config.yaml
n_layer: 11
d_model: 192
n_head: 3
n_kv_head: 3
head_dim: 32
d_mlp: 1536
vocab_size: 4096
activation: "gelu"
norm: "rmsnorm"
norm_place: "pre"
norm_eps: 1e-05
positions: "learned"
qk_norm: false
attn_scale: 0.177
bias: "none"
tie_embeddings: true
parallel_block: false
init: "normal"
init_std_qkv: 0.0424
init_std_o: 0.0128
init_std_up: 0.0424
init_std_down: 0.0032
optimizer: "adamw"
lr: 0.0015
lr_mult_o: 1.57
beta1: 0.9
beta2: 0.99
lr_head: 0.00632
grad_clip: 2.0
warmup_steps: 558
schedule: "wsd"
decay_fraction: 0.708
decay_shape: "sqrt"
final_lr_fraction: 0.0
batch_tokens: [16384, 32768, 49152]
seq_len: 512
doc_mask: false
train_tokens: 443200000
steps: 14707
dataset: "wikipedia_en"
Each number is 200 + 20 x the weight over its row's rms, rounded and kept within 0 to 999. Layers, rows and columns count from 0. The size before them is the row's rms in percent of the matrix's.

# layer 4 MLP up, 1536x192, rms 0.147, rows 1019-1055, columns 0-95
095,175,215,191,205,197,207,243,204,191,215,170,187,194,202,190,221,211,205,213,173,224,212,171,195,179,205,186,210,211,212,181,190,195,231,185,181,154,216,154,213,207,211,150,169,225,186,192,221,191,193,227,182,197,267,176,199,196,219,204,217,236,220,201,181,222,221,208,183,211,229,206,209,199,188,228,209,218,209,201,200,183,200,221,203,184,191,228,185,212,200,162,197,197,175,221,231
100,180,154,216,185,233,179,205,180,215,193,218,215,169,239,197,197,179,205,210,198,194,168,197,216,240,171,186,189,208,167,216,164,216,202,193,148,215,200,198,224,234,195,219,207,176,211,203,196,215,205,185,164,206,239,168,192,229,218,189,224,183,203,223,175,195,206,230,192,222,206,196,179,164,193,189,184,208,185,170,223,208,215,195,223,223,208,202,187,196,161,195,208,211,195,208,214
100,243,196,190,176,220,206,206,195,188,233,179,190,162,223,192,230,195,184,222,225,183,212,174,192,182,173,199,217,198,210,186,183,178,207,191,204,213,183,225,182,203,192,190,214,155,194,185,181,185,189,218,203,227,196,167,204,203,193,164,235,201,202,207,149,228,184,203,219,175,160,194,208,219,214,186,200,248,201,198,185,229,206,205,202,209,195,197,193,203,159,182,196,227,214,198,201
097,228,238,215,173,177,184,219,202,188,207,196,229,206,208,221,218,216,188,214,173,225,205,197,197,187,165,179,225,219,183,198,213,200,167,199,222,165,185,192,212,201,187,184,200,164,199,199,191,165,169,214,205,189,181,204,189,195,203,209,208,180,203,231,212,180,192,194,196,235,224,200,175,192,199,201,193,207,246,189,196,184,161,245,168,158,207,176,222,197,217,234,202,219,189,164,181
092,190,218,189,196,202,190,226,205,197,205,196,225,180,184,241,235,248,191,212,177,225,188,187,198,214,164,213,221,234,209,186,197,224,195,217,203,163,205,220,211,227,194,175,231,181,220,209,183,171,191,217,187,223,246,194,159,207,192,211,218,167,241,208,200,189,195,207,190,206,207,198,214,205,224,187,208,207,229,187,205,216,146,220,167,192,207,192,198,203,216,208,210,237,209,185,197
067,217,153,199,194,181,208,207,174,200,183,176,207,154,192,222,195,172,214,215,218,169,195,208,204,175,210,186,198,181,178,209,199,170,233,221,193,209,187,203,215,217,254,220,221,201,198,205,200,214,204,173,237,189,179,217,172,231,174,198,197,161,220,213,194,179,202,179,194,210,216,191,182,212,207,174,192,199,187,234,189,239,208,177,236,200,190,215,210,200,177,182,237,201,172,176,201
108,202,220,197,206,231,232,220,209,215,208,190,201,201,207,164,236,243,197,220,200,206,211,204,203,201,168,214,202,197,192,199,228,213,193,193,232,194,219,209,236,207,160,193,222,189,194,218,184,187,172,270,208,175,189,199,191,179,189,196,182,194,209,189,192,211,198,209,211,192,209,201,191,212,214,213,228,205,171,191,222,237,225,181,184,211,183,198,225,202,194,200,174,214,189,181,209
077,243,184,201,192,252,228,191,178,238,215,173,218,191,187,196,185,196,184,237,172,242,194,161,196,177,187,191,188,220,228,162,189,237,177,212,133,221,230,210,230,225,193,191,196,171,193,220,188,209,185,195,183,213,207,147,192,177,193,219,195,204,213,226,198,177,184,205,228,195,194,194,218,226,217,205,195,214,226,198,186,190,170,210,196,221,163,183,197,194,183,251,186,215,215,201,202
102,175,232,171,210,213,208,194,192,194,172,178,185,202,220,186,190,210,191,214,204,188,168,204,200,186,152,173,223,180,207,228,174,214,188,152,166,200,202,194,218,226,154,201,205,176,228,192,165,195,158,201,189,215,194,170,184,193,221,233,211,187,155,195,186,191,190,217,202,267,202,199,179,189,206,171,195,192,221,156,237,186,197,206,205,201,199,215,192,195,194,227,180,227,190,229,157
090,211,193,170,177,230,193,231,230,202,220,191,191,206,215,207,188,202,211,200,167,186,207,204,196,191,164,167,230,216,197,183,217,217,177,177,202,179,185,206,194,203,197,190,202,204,197,181,201,233,176,197,185,190,206,188,219,211,217,185,210,203,179,197,235,197,190,210,201,239,196,199,254,211,225,196,230,255,195,204,222,227,170,223,171,157,169,194,230,214,216,201,229,189,189,193,170
105,181,190,196,198,196,223,196,227,194,211,195,196,203,208,155,222,234,169,206,196,197,232,201,171,202,214,188,189,195,195,184,221,179,189,174,199,214,187,179,198,182,179,210,159,200,207,204,164,213,196,239,191,216,178,178,202,198,189,219,213,156,230,177,221,215,214,182,198,229,194,202,228,214,215,189,224,226,215,183,192,190,202,223,188,190,190,188,205,218,211,187,218,211,200,241,217
076,190,201,164,201,206,216,178,212,176,218,199,185,189,198,184,211,197,190,233,206,190,198,194,203,184,174,182,182,200,221,196,204,205,214,163,220,199,185,215,198,203,210,220,228,154,201,183,201,180,212,213,205,201,177,183,204,199,204,181,197,237,172,209,201,194,137,197,215,185,175,209,216,206,179,196,197,221,197,181,226,226,180,195,199,218,212,202,221,240,213,180,175,230,204,193,167
103,229,200,213,193,227,176,196,228,187,192,231,200,200,229,186,196,213,189,214,192,198,200,222,222,194,196,166,195,222,218,207,240,211,186,193,188,170,186,184,187,217,160,222,184,193,235,192,210,206,206,226,171,194,218,147,188,202,243,173,197,195,205,240,192,195,187,181,222,208,191,197,211,200,210,185,213,190,181,231,199,226,180,186,203,207,212,162,223,183,169,195,170,189,219,172,189
083,234,200,205,209,203,213,201,159,204,193,214,231,199,191,180,171,145,230,195,243,194,213,182,187,183,206,199,199,183,208,195,196,237,212,176,209,205,214,234,217,256,216,181,199,216,204,173,199,184,197,208,230,194,196,218,181,208,222,229,164,174,204,222,212,143,218,209,198,205,169,196,226,219,209,236,206,196,215,198,212,217,190,220,176,153,192,225,208,201,184,195,200,203,206,202,183
109,231,173,182,196,176,186,208,242,205,201,185,204,164,207,195,204,209,178,210,195,220,164,208,199,220,213,218,193,242,206,183,184,170,189,203,162,219,169,190,232,207,224,214,178,189,194,208,234,200,209,205,215,233,227,204,187,222,187,221,219,210,216,217,138,175,213,196,185,260,197,196,203,195,195,209,203,234,217,198,206,176,201,228,212,199,199,216,194,232,189,168,225,200,199,184,215
079,227,234,190,190,211,193,177,198,219,180,193,186,215,202,174,228,209,200,233,182,216,195,194,243,234,194,189,181,220,195,183,171,220,191,163,209,211,210,204,202,220,189,171,192,184,190,184,183,193,222,206,164,223,187,189,170,215,210,184,221,216,175,191,180,219,149,197,210,185,224,201,199,209,214,193,186,219,187,192,195,188,174,201,216,186,180,201,212,194,215,238,178,225,194,238,190
098,186,219,211,197,204,212,193,190,172,201,245,200,212,197,208,226,205,195,200,229,189,160,161,227,203,185,184,221,174,193,222,199,188,190,200,167,245,190,219,212,231,214,197,194,168,255,207,216,197,179,188,226,190,179,176,224,202,231,205,202,219,180,198,178,205,193,182,207,207,195,194,197,192,229,207,176,255,192,219,198,222,196,195,202,193,193,205,241,238,221,217,215,226,232,224,181
097,184,224,210,241,180,238,179,190,193,198,209,208,213,163,189,176,202,197,205,194,255,220,188,222,187,186,140,200,199,229,232,196,199,190,215,208,212,200,188,227,188,209,169,205,206,175,218,190,184,168,206,168,211,189,208,210,169,196,170,186,180,196,210,219,216,193,227,227,229,255,204,190,197,163,202,202,185,220,195,249,179,167,191,190,209,194,140,186,182,219,219,191,189,182,182,181
084,206,180,208,233,194,192,201,190,190,199,189,236,179,179,215,199,192,154,215,198,222,222,207,200,188,225,217,191,209,199,229,205,214,187,204,206,198,191,196,206,195,177,181,175,198,213,187,216,201,165,204,195,162,199,159,173,153,203,220,183,240,246,214,207,214,166,201,210,207,190,195,217,238,177,202,190,199,196,197,202,181,206,179,199,157,200,176,198,228,203,204,218,211,204,198,156
085,182,172,190,188,194,219,202,222,189,188,192,188,161,190,172,181,194,175,218,185,224,183,152,198,197,185,206,213,206,211,182,183,212,202,214,175,217,183,195,188,195,230,217,183,186,181,212,215,234,218,193,195,215,247,156,204,188,191,218,190,238,220,217,187,160,172,207,195,218,209,197,203,179,199,224,204,221,192,204,213,230,189,190,232,194,213,156,184,194,160,210,173,193,198,227,177
101,208,218,174,221,200,237,201,204,197,218,232,191,196,170,211,181,230,168,216,179,217,208,199,200,164,174,220,173,170,228,197,235,239,198,198,220,178,188,206,177,206,188,184,185,188,212,209,201,168,151,253,193,189,179,186,209,159,212,172,213,203,196,200,208,166,181,196,192,187,207,196,203,211,198,198,185,221,204,179,223,211,232,205,178,175,194,202,241,193,207,194,164,223,199,223,200
111,207,205,176,234,218,205,188,225,201,198,200,188,172,203,181,176,175,205,205,193,200,160,190,210,178,181,185,193,204,188,207,227,226,166,200,187,173,170,212,244,208,176,198,185,197,214,204,215,216,196,245,206,211,213,194,234,228,201,194,213,164,195,213,166,193,198,211,212,220,207,190,206,182,196,193,243,203,171,212,199,227,177,190,219,201,187,214,218,214,162,179,190,198,191,202,167
094,251,178,201,210,215,196,172,207,207,201,200,226,183,173,218,188,216,197,212,193,243,212,197,213,216,190,168,162,199,206,200,208,183,224,195,191,206,195,216,218,243,186,206,169,198,200,180,212,179,171,230,186,198,230,167,182,173,223,183,197,203,198,186,172,210,194,211,207,211,182,198,193,199,210,171,203,221,183,181,226,200,206,177,194,222,198,199,251,194,197,178,205,202,200,168,164
109,220,174,218,218,194,218,202,214,194,184,207,209,184,195,209,191,211,224,204,196,212,217,183,213,138,213,178,221,197,188,209,207,176,193,174,202,210,194,168,195,190,224,207,182,221,194,166,173,173,206,251,186,197,175,216,205,162,198,243,187,209,224,206,187,193,198,174,230,210,171,199,204,226,196,194,194,211,210,175,196,213,196,206,214,169,195,189,216,195,181,251,209,210,240,200,176
111,209,201,198,239,202,266,228,190,198,203,190,183,210,165,201,206,186,204,196,200,204,236,167,199,165,189,168,194,201,203,211,215,178,209,173,202,179,186,204,215,230,218,220,199,196,198,175,205,204,220,245,197,170,186,185,208,154,223,221,207,197,191,193,211,183,193,203,221,217,170,197,216,194,208,201,210,192,204,218,225,192,221,199,196,170,148,187,226,212,192,212,196,209,177,184,179
106,174,189,213,226,196,219,186,201,184,180,218,193,195,176,195,236,177,197,210,232,199,167,229,215,172,199,198,211,182,220,204,189,198,188,209,222,228,205,192,206,204,171,176,225,194,164,216,157,221,150,204,215,155,180,204,223,181,172,214,203,191,224,209,177,214,181,200,201,211,224,202,198,199,205,230,180,172,199,156,232,176,170,180,235,219,185,198,193,221,221,187,182,210,200,213,206
065,224,225,209,213,215,193,210,221,231,199,187,234,178,181,203,168,209,187,258,229,192,230,186,212,204,213,173,180,186,241,205,221,194,158,201,184,213,202,208,217,224,197,173,210,167,196,206,217,185,158,228,172,199,177,185,185,204,201,211,204,200,176,207,185,201,158,222,220,208,221,185,212,209,199,235,214,178,196,211,227,186,241,197,194,170,196,183,220,215,209,205,181,212,214,181,188
110,212,216,176,205,241,192,185,216,198,198,201,234,172,214,193,190,187,215,206,207,212,213,210,194,174,189,172,216,240,179,169,197,224,217,191,193,200,195,173,198,184,164,213,202,211,195,190,214,202,200,246,168,157,231,148,222,218,187,179,175,168,231,206,216,185,199,207,210,230,173,195,226,202,205,191,201,264,199,218,201,225,172,207,199,185,181,240,203,217,179,224,178,149,180,187,163
106,230,161,200,198,187,195,194,223,199,227,207,215,183,201,176,192,193,196,195,227,194,207,186,193,171,203,176,181,204,191,202,182,212,176,179,231,210,163,223,165,223,211,196,179,187,231,184,191,192,174,269,202,208,178,170,166,138,208,217,215,203,214,184,202,222,202,215,236,197,175,197,244,202,213,191,213,185,197,205,201,205,184,209,208,174,229,187,233,192,181,213,207,209,201,194,198
093,201,187,183,247,182,199,187,209,203,212,204,223,180,142,176,181,187,202,214,198,203,164,185,205,189,224,182,184,220,193,228,155,192,192,202,175,197,180,181,205,210,170,216,224,200,229,213,203,189,168,183,192,224,210,193,176,205,177,181,172,175,166,209,177,185,213,219,208,217,224,184,189,195,188,217,215,209,219,173,212,193,209,212,225,208,215,184,205,177,164,197,222,180,197,183,202
106,194,197,206,176,225,198,236,210,206,187,173,207,203,211,206,241,207,191,218,190,185,143,193,204,237,170,175,201,160,174,202,168,203,189,162,205,204,207,230,214,237,207,209,192,167,215,223,188,179,193,192,195,185,231,184,207,182,229,197,205,194,195,180,198,209,203,198,234,195,209,197,211,183,239,213,257,254,192,174,224,202,196,172,208,200,178,211,202,226,181,221,184,195,196,223,249
087,239,200,173,236,181,210,196,185,157,211,189,220,230,166,201,213,179,220,208,193,226,214,203,190,160,177,210,157,214,201,223,222,225,240,160,204,193,208,186,221,201,227,187,199,210,210,198,210,203,201,213,226,185,181,230,209,185,208,230,201,200,212,163,200,166,204,200,198,198,205,196,197,236,219,237,184,184,167,208,222,199,166,201,206,209,224,251,223,199,217,197,208,210,171,174,199
065,212,188,174,186,221,226,173,190,192,178,163,197,205,209,201,211,202,174,244,184,221,212,218,235,213,201,213,206,204,222,186,188,201,206,177,168,221,219,170,183,181,185,173,194,205,175,177,196,226,199,216,164,235,233,195,183,210,203,173,191,226,182,200,152,221,200,219,212,178,188,198,177,216,179,196,187,196,206,170,184,184,213,216,173,214,215,223,183,172,225,197,180,242,209,198,178
077,177,202,229,182,208,203,194,219,203,197,213,191,196,189,182,213,239,186,221,224,218,203,205,220,217,193,197,203,197,221,204,210,179,223,171,231,219,211,196,204,195,175,182,203,201,194,209,177,172,178,233,231,195,183,229,166,163,185,191,201,196,207,172,206,232,164,187,199,214,178,196,202,199,190,174,228,219,197,164,236,196,216,191,211,213,204,195,199,215,272,179,189,226,206,217,179
110,182,227,214,203,246,219,241,221,238,182,168,187,158,239,177,211,202,186,204,192,187,205,194,180,181,193,170,210,181,216,207,211,200,210,178,184,204,205,203,223,224,205,185,221,149,191,214,194,152,200,218,187,193,185,204,209,158,223,236,200,180,224,178,213,194,174,223,224,218,175,212,240,228,198,223,206,197,205,163,204,175,215,227,195,156,172,207,181,243,222,211,176,222,198,205,183
064,224,194,208,216,231,230,174,182,203,197,202,247,195,176,205,189,225,200,200,183,230,155,170,209,194,216,169,176,170,203,178,204,203,153,193,181,222,212,198,205,232,200,199,174,197,169,188,208,209,185,229,218,221,194,206,162,202,212,193,219,188,192,195,203,186,200,183,201,242,173,176,241,179,210,253,201,227,194,199,227,185,171,216,206,179,164,220,203,218,181,247,167,231,175,211,210
125,219,195,168,204,181,225,178,182,199,224,181,242,144,189,171,198,216,161,211,218,204,186,184,200,177,187,218,159,201,198,185,215,204,193,161,225,223,189,235,187,213,192,164,164,194,209,203,233,202,179,246,205,186,197,177,190,173,211,226,193,206,212,210,216,225,188,191,204,194,203,195,234,236,207,212,202,205,172,198,205,228,187,202,203,165,232,238,195,208,178,178,229,190,179,218,182
# layer 4 MLP down (transposed), 1536x192, rms 0.128, rows 1019-1054, columns 0-95
088,199,140,192,213,145,221,213,193,199,178,191,197,181,198,202,168,188,178,229,180,216,203,183,205,191,208,207,182,209,183,192,215,161,210,197,207,175,203,158,215,195,177,196,206,198,165,187,185,217,190,193,187,245,235,200,204,215,191,169,236,194,197,202,177,213,224,200,186,189,187,202,219,173,170,241,196,188,178,202,216,214,222,216,211,220,194,199,192,208,202,197,188,168,176,184,212
098,182,220,202,234,161,197,201,244,155,179,217,230,203,196,191,231,228,217,221,198,236,162,210,180,223,192,207,187,214,200,204,190,209,179,198,172,220,209,197,217,177,207,163,234,215,193,234,199,199,170,237,179,190,199,220,228,219,237,189,197,226,179,202,185,218,225,189,180,184,180,195,201,175,176,199,193,210,177,200,184,164,224,247,173,207,203,199,207,220,227,207,201,224,205,227,205
113,221,214,238,240,219,219,184,185,206,227,212,160,186,202,195,209,198,225,259,221,206,216,193,189,205,179,222,223,230,204,192,219,219,213,160,201,200,195,221,215,194,178,206,206,219,192,157,205,197,198,231,241,195,193,176,201,189,189,173,220,241,205,204,196,216,194,206,207,153,152,168,195,243,178,200,211,198,234,209,169,212,201,190,213,171,215,170,228,210,170,192,201,248,199,194,188
102,209,209,188,200,161,202,211,211,182,202,223,178,186,219,195,188,222,210,207,211,196,210,202,200,184,118,211,201,225,182,187,239,218,159,206,196,176,182,188,215,160,188,158,218,177,197,226,192,168,203,180,208,224,190,207,225,217,187,181,183,177,202,214,185,200,218,212,192,208,229,197,202,190,197,177,183,199,219,152,230,216,203,198,213,201,204,222,194,221,181,225,198,193,213,190,219
123,244,196,166,192,190,218,201,236,184,230,225,189,176,193,245,191,208,203,192,205,204,192,222,229,198,180,194,183,227,223,187,210,185,162,214,182,224,198,237,190,212,194,162,210,201,219,238,219,198,197,214,181,211,208,200,204,204,211,193,214,167,216,227,198,199,197,190,172,204,215,219,206,187,220,192,190,163,213,193,219,244,204,228,208,199,203,228,199,201,226,206,170,227,213,214,182
080,215,234,236,199,222,168,215,225,197,187,209,180,198,225,164,204,189,184,185,209,237,180,177,187,205,179,204,202,189,182,143,194,185,184,162,224,207,182,253,168,214,178,189,223,211,240,182,182,212,208,181,158,208,196,176,237,214,208,199,170,185,207,177,214,203,196,235,196,202,186,201,188,177,237,202,215,205,197,171,199,223,160,181,176,190,204,188,196,199,220,201,194,184,213,224,230
116,230,194,207,227,196,176,215,186,191,191,178,188,206,199,237,226,210,185,203,181,214,189,202,197,218,178,192,206,203,192,212,188,183,194,183,209,199,224,217,224,230,220,227,216,169,213,205,176,206,201,205,174,195,203,204,173,195,212,221,248,171,191,176,167,233,209,221,203,197,208,202,190,190,154,198,177,158,194,191,202,192,217,221,193,234,204,195,199,171,204,166,173,186,211,176,215
056,212,138,207,219,191,232,202,175,200,199,181,189,184,191,213,175,199,209,173,226,203,203,183,202,202,205,194,213,180,198,211,210,230,214,240,192,199,217,220,228,229,227,202,166,215,208,205,206,169,188,161,164,184,202,209,212,191,196,204,180,195,183,225,224,185,217,176,188,178,194,202,189,197,213,200,207,171,200,218,180,216,203,225,220,208,203,184,201,207,186,209,209,198,198,220,150
090,210,225,174,220,187,175,187,216,194,169,202,231,215,193,207,225,215,215,243,162,171,213,205,187,157,215,201,247,203,204,207,174,228,247,189,215,193,211,188,194,200,226,227,216,177,222,195,197,169,190,176,221,211,204,239,199,187,217,184,204,192,180,198,232,193,226,159,192,223,215,190,197,199,215,198,184,206,198,155,211,193,198,164,186,182,182,204,208,181,220,233,236,165,173,178,170
084,168,175,168,206,181,236,225,192,212,207,206,209,226,193,214,214,160,177,229,230,210,208,147,220,174,208,233,206,220,182,177,184,186,202,230,215,237,197,180,225,226,208,195,184,205,219,232,200,198,156,223,220,184,214,205,189,177,204,232,223,218,217,200,214,212,219,182,195,177,205,202,176,216,206,214,192,161,185,175,172,194,245,182,224,205,193,176,189,183,197,212,178,231,181,192,188
100,213,205,230,191,209,230,201,215,205,216,209,192,182,179,191,187,187,186,192,186,200,198,196,179,205,214,189,210,218,186,205,230,211,211,191,172,191,219,209,202,190,177,193,202,202,213,173,181,222,213,192,205,177,198,173,218,198,190,161,217,190,235,198,215,203,190,215,175,241,162,205,216,226,199,221,215,197,231,197,198,216,183,232,143,192,200,200,193,193,197,213,214,193,239,185,204
111,206,157,215,226,226,222,159,228,197,188,180,176,205,216,191,179,204,233,230,197,192,205,207,208,210,186,173,204,211,183,228,185,217,203,171,194,178,214,176,235,210,212,220,186,190,200,217,181,166,222,236,194,166,185,181,170,178,202,210,232,226,198,199,205,234,207,158,223,228,179,170,176,210,218,211,181,173,221,189,194,208,177,200,217,223,215,196,196,211,208,198,191,194,180,191,198
102,207,221,210,199,201,225,204,186,230,229,201,185,196,220,148,189,192,184,189,221,184,220,194,182,208,230,203,173,203,237,168,168,194,174,225,216,204,236,209,181,218,241,168,225,215,205,216,190,198,197,241,219,176,201,226,220,178,215,194,210,180,217,175,168,193,202,196,222,199,188,203,220,188,209,189,212,196,225,172,213,205,214,215,212,209,207,193,184,199,187,185,199,197,180,207,197
083,208,209,197,207,224,199,186,237,157,172,219,186,240,174,208,198,220,207,208,185,238,172,211,159,198,198,220,204,210,201,212,218,188,137,195,192,161,198,201,191,197,180,218,169,215,195,174,214,205,202,175,225,178,199,198,187,230,202,211,197,187,148,219,211,195,202,225,224,147,188,203,178,225,181,174,178,175,202,211,174,205,180,171,179,216,215,191,211,212,225,218,198,223,251,182,190
095,210,162,232,176,205,232,193,172,226,204,201,233,198,237,226,193,178,201,223,183,205,152,213,186,201,208,228,193,194,148,209,203,165,164,211,180,181,187,149,204,202,153,178,193,184,192,186,159,225,220,189,183,210,242,214,195,194,206,200,217,236,212,156,175,189,211,196,172,201,198,200,193,176,201,185,209,217,231,167,187,205,209,192,213,179,208,172,205,174,191,229,176,191,217,212,203
094,181,210,193,193,172,189,186,222,231,195,196,218,217,206,219,180,220,192,221,185,209,202,175,185,213,172,191,196,227,181,189,197,201,195,199,197,204,216,190,222,190,216,171,173,188,164,183,196,192,207,205,202,212,204,170,197,229,185,209,216,216,195,200,176,199,177,169,197,209,144,183,215,230,175,168,208,203,221,191,196,203,192,167,199,188,177,164,183,155,189,211,213,198,221,188,211
098,203,147,196,186,209,176,205,204,216,213,177,229,215,228,180,202,200,197,211,187,200,215,196,209,166,242,172,223,183,181,194,203,221,194,187,191,235,213,220,226,224,192,199,174,234,210,184,208,179,237,179,185,217,191,180,192,191,198,241,233,201,228,183,211,194,201,203,189,187,173,207,221,178,204,202,215,181,216,253,206,198,205,195,211,161,187,200,202,205,176,231,199,215,216,223,206
085,221,180,226,236,178,209,224,211,202,200,175,198,204,190,190,215,184,186,192,203,212,176,221,199,185,177,228,196,180,211,183,212,199,213,231,178,218,208,192,203,204,145,192,186,204,186,156,202,198,201,214,205,179,214,187,166,215,213,202,231,177,184,184,200,157,198,183,206,251,197,205,209,234,215,190,178,239,199,168,221,194,180,210,192,208,212,205,201,203,192,211,167,202,195,177,212
096,225,184,200,209,193,227,178,184,191,173,205,236,200,217,220,190,184,213,157,174,238,174,213,219,195,176,234,161,186,206,166,187,204,162,181,188,176,194,209,195,199,200,192,205,222,232,208,200,209,212,220,157,221,217,218,231,223,224,193,199,213,201,154,193,218,225,195,172,169,216,213,178,180,215,200,209,199,177,213,202,219,202,186,218,216,222,199,188,192,193,219,182,197,190,222,172
087,166,233,218,201,216,162,231,231,198,167,169,174,209,233,202,220,183,235,220,200,198,213,240,215,234,207,209,205,191,205,204,209,205,220,187,206,219,207,224,227,208,169,177,194,213,188,193,175,187,205,192,176,156,171,211,224,209,198,201,202,235,224,191,212,183,177,194,171,180,192,200,221,214,208,189,221,214,198,177,206,215,225,226,218,173,209,198,219,217,170,211,200,171,171,164,189
115,197,243,245,186,199,202,209,218,210,226,192,233,188,201,212,174,207,186,217,154,194,162,208,185,210,201,177,186,188,138,208,195,197,144,153,178,200,199,175,190,189,208,188,187,216,203,194,208,188,205,178,180,178,208,180,210,204,199,174,191,170,217,193,212,179,209,202,201,224,232,182,215,207,193,212,224,223,224,161,212,202,188,228,167,185,183,182,174,198,193,232,205,156,221,186,212
111,205,202,167,214,223,199,191,229,177,186,195,193,208,236,184,212,198,240,238,212,190,188,174,219,221,198,181,190,233,166,212,214,193,146,202,152,212,188,194,207,218,197,176,202,189,197,180,222,176,188,215,192,193,198,204,220,235,230,207,227,218,191,218,162,209,198,186,183,232,186,193,170,202,156,197,210,164,180,225,232,195,179,181,196,164,185,203,182,204,193,150,200,222,197,208,237
100,209,170,183,220,192,229,193,227,184,182,226,210,159,193,233,192,205,195,187,223,203,230,213,255,220,209,209,183,218,231,183,200,222,199,183,208,212,207,214,216,244,193,178,194,194,194,224,198,212,159,171,205,193,182,173,204,187,185,192,223,199,220,201,204,159,191,214,233,190,197,215,176,203,209,209,204,180,216,172,227,215,219,195,141,215,191,185,222,229,216,190,177,188,198,177,190
112,188,206,197,198,188,224,206,217,197,219,167,195,193,164,175,179,229,216,205,201,173,198,169,196,212,193,172,235,213,149,193,201,183,208,178,212,187,191,195,198,203,209,214,208,180,184,163,190,211,188,213,205,203,206,230,251,215,176,207,226,204,186,211,213,167,236,187,209,252,185,206,204,204,181,179,220,196,212,195,178,223,210,218,203,232,191,144,174,189,229,241,190,206,230,179,195
104,193,192,185,196,173,204,175,218,187,216,188,210,216,180,239,171,190,216,202,198,201,209,186,194,163,194,184,237,218,233,220,203,214,222,218,203,205,204,204,197,210,225,186,187,249,195,194,185,196,217,214,203,251,190,207,219,202,184,186,223,194,207,200,237,188,183,165,230,186,181,192,212,208,208,188,229,200,244,226,221,195,188,199,188,187,160,205,214,192,227,229,191,216,207,219,189
091,193,220,216,225,183,195,195,198,174,193,191,179,236,202,159,186,185,172,195,189,196,189,192,188,195,194,218,231,210,217,193,187,210,192,177,175,207,207,186,182,206,212,222,201,186,168,150,220,167,206,194,223,227,223,204,235,199,186,216,231,218,219,187,195,222,181,205,183,201,185,211,198,203,152,183,206,197,209,181,207,204,199,238,212,205,165,201,220,198,194,185,225,181,189,180,221
072,213,216,193,191,187,160,221,203,218,197,215,190,200,180,224,212,165,217,186,215,189,209,188,221,195,163,175,168,167,199,181,176,183,192,212,215,182,145,253,160,178,203,190,240,202,213,211,191,176,219,179,189,169,196,177,220,226,231,185,228,176,187,239,238,214,225,211,205,193,195,234,168,159,188,207,193,186,220,225,204,219,179,191,228,209,219,215,208,209,163,210,209,200,200,178,233
109,202,195,231,180,202,204,226,165,199,191,198,186,227,206,196,210,192,239,238,179,223,221,199,186,177,202,206,175,197,190,194,210,182,239,190,189,163,204,198,211,224,206,204,199,200,210,194,191,208,189,167,177,174,220,240,202,173,140,234,222,195,216,183,166,196,189,208,200,191,205,191,199,223,232,216,191,222,192,207,191,215,202,233,249,220,162,180,225,236,194,213,177,180,207,205,200
098,190,237,180,201,219,188,189,193,190,209,175,243,198,209,206,219,210,201,228,181,219,224,216,213,215,172,216,190,207,174,205,247,218,223,193,203,243,221,139,219,176,204,197,227,204,233,173,197,190,202,193,184,177,177,213,206,177,216,214,191,171,166,210,219,232,191,214,210,211,202,194,206,210,214,192,235,203,165,221,217,178,237,207,185,187,171,215,184,211,201,211,173,259,216,161,185
086,214,196,259,182,198,186,193,184,187,171,197,185,174,224,203,177,187,184,235,221,236,192,173,211,231,230,182,198,175,182,170,189,194,213,181,213,157,213,229,187,169,215,191,174,166,211,219,199,219,212,179,222,212,180,185,207,209,233,197,201,185,183,186,206,185,172,209,195,186,188,197,160,173,183,208,206,197,192,174,165,199,213,212,189,226,202,190,203,208,227,185,202,187,220,177,234
093,185,210,190,198,216,238,160,194,173,206,201,190,245,228,171,205,176,228,206,195,170,190,227,188,193,220,212,216,206,206,261,188,204,174,190,171,213,183,187,239,179,194,215,211,185,164,184,190,202,190,222,182,186,180,198,203,210,180,177,205,176,191,204,175,202,196,157,202,227,185,211,155,194,176,174,187,170,177,237,217,187,174,222,202,218,214,172,216,219,192,193,205,232,199,202,213
089,190,185,225,185,191,165,224,210,208,204,213,185,174,224,204,190,225,176,210,215,183,201,203,200,228,222,187,237,186,196,162,186,185,159,240,167,192,170,207,189,214,151,221,185,189,208,223,205,194,196,228,166,200,207,184,200,216,176,171,173,191,211,234,230,224,206,214,183,209,218,201,206,189,193,147,221,197,226,198,175,193,205,229,199,197,155,182,190,187,191,199,201,189,214,191,225
076,204,237,190,215,201,203,191,200,180,190,234,213,199,208,185,194,194,204,212,230,213,210,192,195,189,183,209,191,208,207,160,185,182,178,184,181,230,185,234,178,205,194,216,215,178,237,175,211,209,227,194,188,207,210,178,231,204,221,228,204,219,194,174,189,222,191,193,197,247,212,210,181,181,233,229,211,190,229,161,209,210,172,191,192,198,220,202,201,189,170,190,197,177,226,228,202
075,174,205,193,212,221,208,194,210,202,219,186,204,240,197,214,209,181,179,222,207,192,205,203,246,190,188,203,155,186,189,225,206,214,213,189,233,151,191,164,224,193,206,193,212,232,218,197,166,226,190,168,150,176,210,197,191,185,198,220,191,208,183,221,198,202,202,179,195,200,187,194,209,192,195,212,209,220,202,186,198,198,200,191,163,218,223,227,198,220,217,207,234,180,175,236,203
103,227,187,235,194,196,163,205,181,205,199,193,189,199,250,199,229,167,242,211,203,187,199,202,227,187,208,195,201,223,214,207,204,185,222,207,151,208,226,165,211,197,213,226,202,151,222,205,201,189,205,189,182,193,204,193,205,239,175,236,226,214,153,163,194,223,200,194,228,192,167,206,202,231,233,183,196,202,200,185,238,187,229,163,212,163,202,199,200,210,162,199,157,214,246,194,216
057,214,171,181,189,196,157,206,201,210,214,192,196,202,220,161,201,181,191,151,223,209,156,197,201,199,197,217,186,200,166,178,208,182,185,203,203,213,186,224,160,165,180,192,196,220,218,176,211,217,227,143,199,227,182,220,212,189,189,205,195,191,192,170,229,200,225,227,242,189,200,173,187,189,210,193,189,191,197,182,205,209,210,229,200,179,197,179,167,215,181,182,203,190,199,207,203